Weights of a small transformer language model: width 256, vocabulary 2376.
Each number is 128 + 24 x the weight over its row's rms, rounded and kept within 0 to 255. Layers, rows and columns count from 0. The size above them is the row's rms in percent of the matrix's.

# layer 3 attention query, 256x256, rms 0.112, rows 122-133, columns 0-255
size [111 110 103 113 115 115  87  74  85  78  89  85]
[[ 91 137 138 122 120 166 140 133 147 135 126 172 151 126 128 116 130 157 115 123 143 151 128 150 120  86 142 132 114 107 157 129 108 103 100 141 118 154 140 138 158 153 130 101 112 106 153 109 171 139 115 126 156 155 155 133 152 117 125 110 142 166  94 107 112 125 106 138 135 157 111 126 166 123 118  85 151 150 115 102 109 160 143 122 150 190 126 111 162 100 125 147  36 108 173 113 135 103  87 119  99 177 107 153 113 162 142 124 113 123 107 161 115 114 142 156 137 136 100  94 148 131 113 122 104 106 121  99 141 122  89 149 111 131 101 152 143 170 151 156 141 140 112 153 155  96 156 119 146 155 140 119 128 161  98 149 141 100 121 157 134 119 126 106  99 116 151 121 171 107 131 137 185 151 112 121 106 157  97 130 135 112 155 161  99 134 137 146  85 127 146  82 129  91  76 116 135 155 111 127 144 102 150 164 136 169 163 140 103 113  91 113 112 173 108 131 138 142 154 145 135 101 102 106 151  92  90 157 111 136 103 151  88  70  72  88 149 104 125 106 116 105 140 141 118 161 133 126 106 116 106  94 118 117 147 133]
 [169 129 121 119 133 166 142 126 129 170 124 106 168 101 104 152 158 121 120 126 111 135 135 153 110 115  93 180 147  99 117 152 169 104 115 154 141 102 134 137 137 111 117 147 150 107 117 160 103 127 113 104 110 119 159 125  82 126 135 117  93 165  92 149 161 144 117 155 173 122 116 171 123 146 118 135 125 118 115 107 146 112 139 127  87 148 116  62 120 109 187 143 133 131 155 156 140  95 160 131 154 140 139 124 106  93 116 150 129 157  96 132 166 147 163 204 133  85 143  95 123 130 109 128 123 104 174 133 153 101 138 135 112 196 144 119 108 138 147 125 113 103 119 113 175 124  95 162 163 121 106 144 157 113 176 113 147 131 126 142  89 148 147 130 138 106 127  70 106 163 141 108 132 134 131 150 107 133  92 132 129 154 110 155 106 124 134 124 106  96 124 129 103 130 143 132 192 128 139  82  93 106 128 123  93 127 177 116 144  96 122 123 116 122 170 166 147 138 118  82 122 175 177 142 110 157 117 132  84 155 147 157 162 137 138  85 150 128 124 118 103 136 133 151 126 155 111 140 121 127 121 125 142 126 136 128]
 [126  87 133 125 145 147 147 161 180 152 143  69 116 103 126 116 154 105 136 167 135 146 131 104 114 104 110 128 118 117 100 150 121 116  95 142 127 148 122 134 155 111 128 141 114  80 126 160 168 110 131 126 130  99 130 150 141 170 125 156 134 133 100 147 106 140 114 149  72 156 154  92 111 113 149 111 156 157 121 152 119 132  99 165 149 132 121 127 112 114 170  93 110 107 129 138 148 151 165 138 116 137 148 107 164 158 113 155 166  99 143 126 172 108 140 107 115 149 161 144 120 161 115  96 126 161 128 137  85 116  88 116 119 140 108 138 131 162  79 148  83 175 152  81 128  96 131 113 102 117 102 148  98 112 135 103 132 110  95 130 182  94 140 148 131 110 117 110 142 147 144  99 119 115 137 141  90 122  86 121 105 111 125 150 141 102 127 160 124 116 129 174 105  94 133 160 154 108 120  95 187 138 167 132 135 122 136 106 109 148 156 124 134 124 130 129 108  98 134 114 114 150 142 127 149 133 134 148 111 166 120 110 171 150 152 137 151 141 176 177  89 142 168 116 104 128  91 152 123  76 116 157 145 132 171  65]
 [143 139 124 130 179 117 156 105  90 118 145 146 146 150 143 150  90 119 145 111 156 119 121 146  95 146 155 184 110  91 190 122 128 127 133 158 109 141 109 105 106 149 132 132 128 135 120 131 130 110 155 105 101 144  69 119 117 145 126 153  78 104 130  89 125 145 125 139 160 185 167 141  98 147 142 119 112 124 138 146 100 120 110 135 184  83 109 104 147 157 114 141 115 140 109 160 115 131 126 117 125 119 152 173 132 127 124 145 153 163 151 125 164 127 112 160 123 122 154 127  94  84 167 194 144 112 121 128 111 147 132 160 132 136 109 124 153 149 139 135 143 140 125 128 111 128 182 122 146 147 140 156 102 172 124 155 104 148 116 103 126 131 155  76 136 115 118 121 157 168 100 136 140 144 121 173 123 165 133 142 140 136 110 107  97 125 112 113 102  90 113 115 177 123 168 112 140 125 123 158  86 115 118 145 113 143 103 203 125 110 139 112 131 100 155 105  68 147 132 112  79 110  92 110 107 114 110 136 112 109 115 122 126 162 115 122 142 126 117 134 165 140 113  68 116 109 125 132 128 146 169 113  65 116 104 142]
 [160 122  97 108 134 138 127  92 101 128 124 112 113 104 111  81 127 135  96 173 140 143 142 146 143 124 133 160 114 127 155 120 104 160 132 139  95  84 122 129 133 120 145 121 113 126 136 113  90 125 136 172  69 124 120 141 156 173  91 164 130 159 136 117 113 114 127 127 114 118 108 118 122 143 110 170 147 112 147 130 135 118 149 125 116 159 149  99 136 160 135 122 115 176 102 185 123 118 181 104 104 112 118 112 128 130 162 128 145 125 130 128 137 157 138 130 172 114 107 156  97 103 121 122 152 125 124 187 103 138  90 121 150 129 130 161  89  97  73 170 143 140 104 102 120 115 122  96 121 120  74 190 139 143 167  91  96 110 152 106 142 152 166 148 141 157 166 151 180 167 140 112 130 145 115 138 151 137  86 123 143 158 106 135 143 100 140 134 113 108 140 178 127 146 131 121 140 165 137 119 112  67 113 117  90  88 135 109 122 155 109 126 109 121 114 124 124 143 118 146 137 153 115 124 121  96 142  94 140 129 143 150 123 127 141 116 156 116  93  95 154 148 122 151 200 125 140 126 152 191 145 130 157 186 146 122]
 [165 107 156 146 111 116 156 155 150 122 107 182 160 139 131 130 133 112  80 113 118 128 108 131 114 122 108 148 119 123  92 125 144 130 100 113 140 102 145 150 133 128 143 101 104 135  87  91 168 141  98 147 163 154 119 121 119 150 167 169 113 148  98 103  84 115 115 138 103 177 117 135 106 146 124  91 145 179 137 124 134  85 135 102 113 123  82 121  98 121 115 122  97  97 158 140 152 130 118 102 110 159 124  76 140 135 121 104 121 135 138 133 129 164 142 113 134 133 154 150 104 123 119 167 123 185 103 132 128 110 156 118 145 130 144 151  85 110  91 147  96 152 118 102 150 129 117 135 177 126 141 114 139 102 133 110 114 126 102 107 134 154 143 200 145 151 163 139 119 135  57 157 121 149 123 105  91 152 137 102  85 114 140 172 133 141 164 145 160 126 168 106 147 125 162 101 156 135  97 113 120 119 124 101 129 102 120 100 181 130 178 158 155 136 150 131 115 126 145 135 150 127 144 124 140 165 107 123 161 143 107 111  88 119 109 163 107 134 142  98 121 123 123  81 139 113 135 121 165 153 143 168 117 120 200 146]
 [112 117  91 149 101 162 146 107 122 125 131 130 154 178 147 154  95 130  83 117 193 127 148 114 107 109 107 166 142 124 125 119 101 145 143 110 136 112 127 169 102 134  99 115 156 155 121 109 133  98 101 153 117 115 172 127 134 163 111 162 111 140 108 131  86 125 137 109 162  80  92  85 115  82 101 153 114 123 142 144 142 102 148 172 133 102 120 122 132 132 114 126 119  57 143 110 121 106 119 149  52 106 124 131 109 139 113 127 118 105  99 119 159 128  98 104  77 125 124 130 131  91 112 142 126 107 115 121 131 117 132 148 132 124 110 151 153 145 150 148 141 108 195  97 153  98 133 158 133 137 104 129 145 170 149 102 163 105 135 177 148 120 201 130 138 118 132 160 155 158 132 164 148 168 113 112 155  95 157  54 133 137 121 145 138 111  92 137 144 139 141 135 117 135 118 146 133 110 121 114 149 108 130 174 101 103 100 132 124 145 150 110 125 124 143 127 154 132 149 101 107 109 128 123 103 144 150 143 105 140 108 158 135 131 117 115 123 153 129 169 132  71  96 146  99 138 146 121 136 121  70 137  99  98 142 110]
 [ 44 173 130 105 140 148  89 118 100 127 165 101  90 136 170 129 127 150 115 103 134 112 147 111 137 132 107 127 168 111 129 140 151 167  96 119 145 124 110 134  83 122 102 131 106 135 160 149 111 132  99 169 109 141  93 139 119 162  95 182 148 124 109 130 100 124 141 115 168 158  89  82 124 150 119 131 123  95 148 140 154 109 104 158 130 142 114  80 113 133 127 141 116  80 133 100 174 169 118 135  98  99 179 145 126 118 137 135 152 133 141 143 126 151  96 138 125 115 141 129 146 147 169 193 117 130 122 145 132 118  97 151 153 130 161 101 151 100 109 114  87 117 150 143 135 133  98 151 126 141  89 136 121 102 131 142 161 135 137 110 104 105 114 118 122 133 121  55 164 115 150 117 147 160  87 143 118 134 133  79 127 177 101 131 128 137 136  99 122 114 142 116 191 137 141 107 103 156 128 144  86 144 121 132 137 118  90 142 132 120 120 161 143 118 157 168 166 178 143 117 104 148 122  96 104 108 118 139 117 133 150 120 105 115 167 113 119 154 119 143 135 150 136  75 129 117 142 124 121 115 124 109 185 131 154 150]
 [ 87 139  93 100 161 139 160 128  91 107 180 139  90 136  73 156 146 109 152 114 118 128 122 169 143 129 127 146 143 127 175 176 123 121 141  92 132 141  99 116 152 148 144  95 112 145 114  87 109  90 142 122 119 143  60 105 134  71 153 121 135  93 151 153 105 175 176 143 157 146 135 108 120 146 142 141 142  94 119 121 119 110 116 139 156 117  93 136 132 139 138 140 102 169 132 118 150 175  83 115 154 102 146 119 164 111 105 132  98 120 140 118 145 186 169 132 133 121 148 142  97 163 127 133 125 143 144 104 153 141 121 131 142 155 120 133 104 101 121 110  85 139 100 132 103  82  88 127 115  97  96 111 120  91 141 140  82  87 132 136 125 118 105 167 155 159 130  87  93 133 117 101 120 121 139 160 104 154 140 146 125 139 126 135  76  95 150  99 137  89 156 138 145 131 153 129 119 119 162 113  87 126 122 120 145 119 153 113 149 105  98 149 110 136 156 118 178 162 104 106 115 140 138 113 155 130 118 112  95 116 149 105 130 160 150 143 148  78  93 131 107 144 104 124 149 140 126 122 163 143  84 113 126 114 119 159]
 [119 111 145 146 170 128  90 124 125 195  93 131 150 130 148 128  84 149 131 134 139 135 123  98 130 152 138  88 143 144 106 119 127 132 119 149 114 108 147 138 140 134 107 140 156 128 136 155 141 140  80 151 127 108 165 159 122 168 133 154 115 172  88  89 129 118 130 122  82 105 142 127 153  81 100 110 136 122 155  96 151 139 110  84  80 152 111 128 122 105 144 140 125  53 100 150 113 101 137 116  96 122 130 151  89 154 143  79 145 132 113  94 126  60 117 132 134 141 100 114 143 105 137 140 122 131 144 167  84 119 161 128  83  84 143 175 153 146 123 129 145  86 133 142 120 102 126 116  93 140 140 122 127 153 158 161 148 163 119 142 135 140 120  87 123 119 151 135 137 138 142 118 156 151 134 110 135 124 133 162 126 116 106 132 148 127 100 154 151 151 145 137  96 125 136  93 126 115  95 136 150 138  95 115  93  89 132 131 107 132 135 116 129 173 149  82  67 131 137 127 122 106  94 106 168 156 121  93 116 147  96 145  88  99 118 111 168 150 128 123 132 112 150 154  66  85 142 117  93 127 170 115 141 161 130 123]
 [155 167  93 152 140 127 112 142 120 124 141 167  83 179 151 153 110 176 109 105 131 108 120  99 105 144 134 116 169 137 116 142  96 157 104 124 107 109  75 138  93 138 157  97 119 133 166 109 154  94 145 119 132 157  94  99 116 117  89 146 140 114 114 152 125 127 136 140 104 148 157 103 144 117 135 125 109 115  88  98 143 114  95 125 146 132 107 117  78 100 127 158 114  83 120 133 172 122 106 133 117 121  87 154 140  79 112 114 160  94 171 186  99 110 152 130 116 131  83  68 145 129 146 163 159 103 147 180 109 130 128 154 129 145 129 153 169 151  91 161  94 122 146 145 125 134 139 154 104 116 112 130 107  93  75  90 139 141 118 133  94 109 146 132 119  94 176 125  87 120 150 123 148 142 124  91  95 162 143  95 100  94 135 137 103 121 140 129 145 133 132 131 158 119 129 161 114 114  83 107 110 102 123 132 113 105 158  95 118 102 117 152 120 116 137 129 170 127 133 149  87 127 150 126 132 117  88 144 128 156 115 142 105 112 119 122 181 118 116 130 107 136 110  99  84 114 102 128  96  95 121 117 113 164 127 132]
 [ 89 141 103 142 128 123 131 115 157  70 165 123  57 108 126 121 153 128 129 113 122 128 118 141 108 167 110 150 131 121  87 129 112 137 106 107  97 121  93  86 146 112 138 153 123  86 176 112 125 114 120 125 130 130 117 152 105 154  78 119 149 113 101 160 140 137 136 115 162 139 160 114 129 126 135 142 122 118 108 120 105 138 113 136 140 129 149 119 133 121 121 158 141 121 144 106 156 134  96 126  92 142 135 156 117 148 135 132 114 119 160 152 103 201 119 155 158 114 135 141  99 127 120 205  72 132 149 173 160 133 157  91 125 110  79 152 144  93 128 110 121 116 121 122 140 163 145  96 102  86 139 133  93 118 106 148 120  98 132  86  63  97  81 135 146 157 130  86 110 127 123  91 111 116 137 112 142 149  78 150 129 186  84 141 105 109 101 103  97 103  97 155 155 120 122 141 132 157 117 124 104 144 151 114 145 110 122 134 142 150  99 183 130 138 136 158 143 144 107 139  79 102 109 159 107 138 117  87 101 124 140 112 140  97 173 124 140 115  99 145 126 114 152  96 107 112 150 147 100 143 135 128 160 127 124 139]]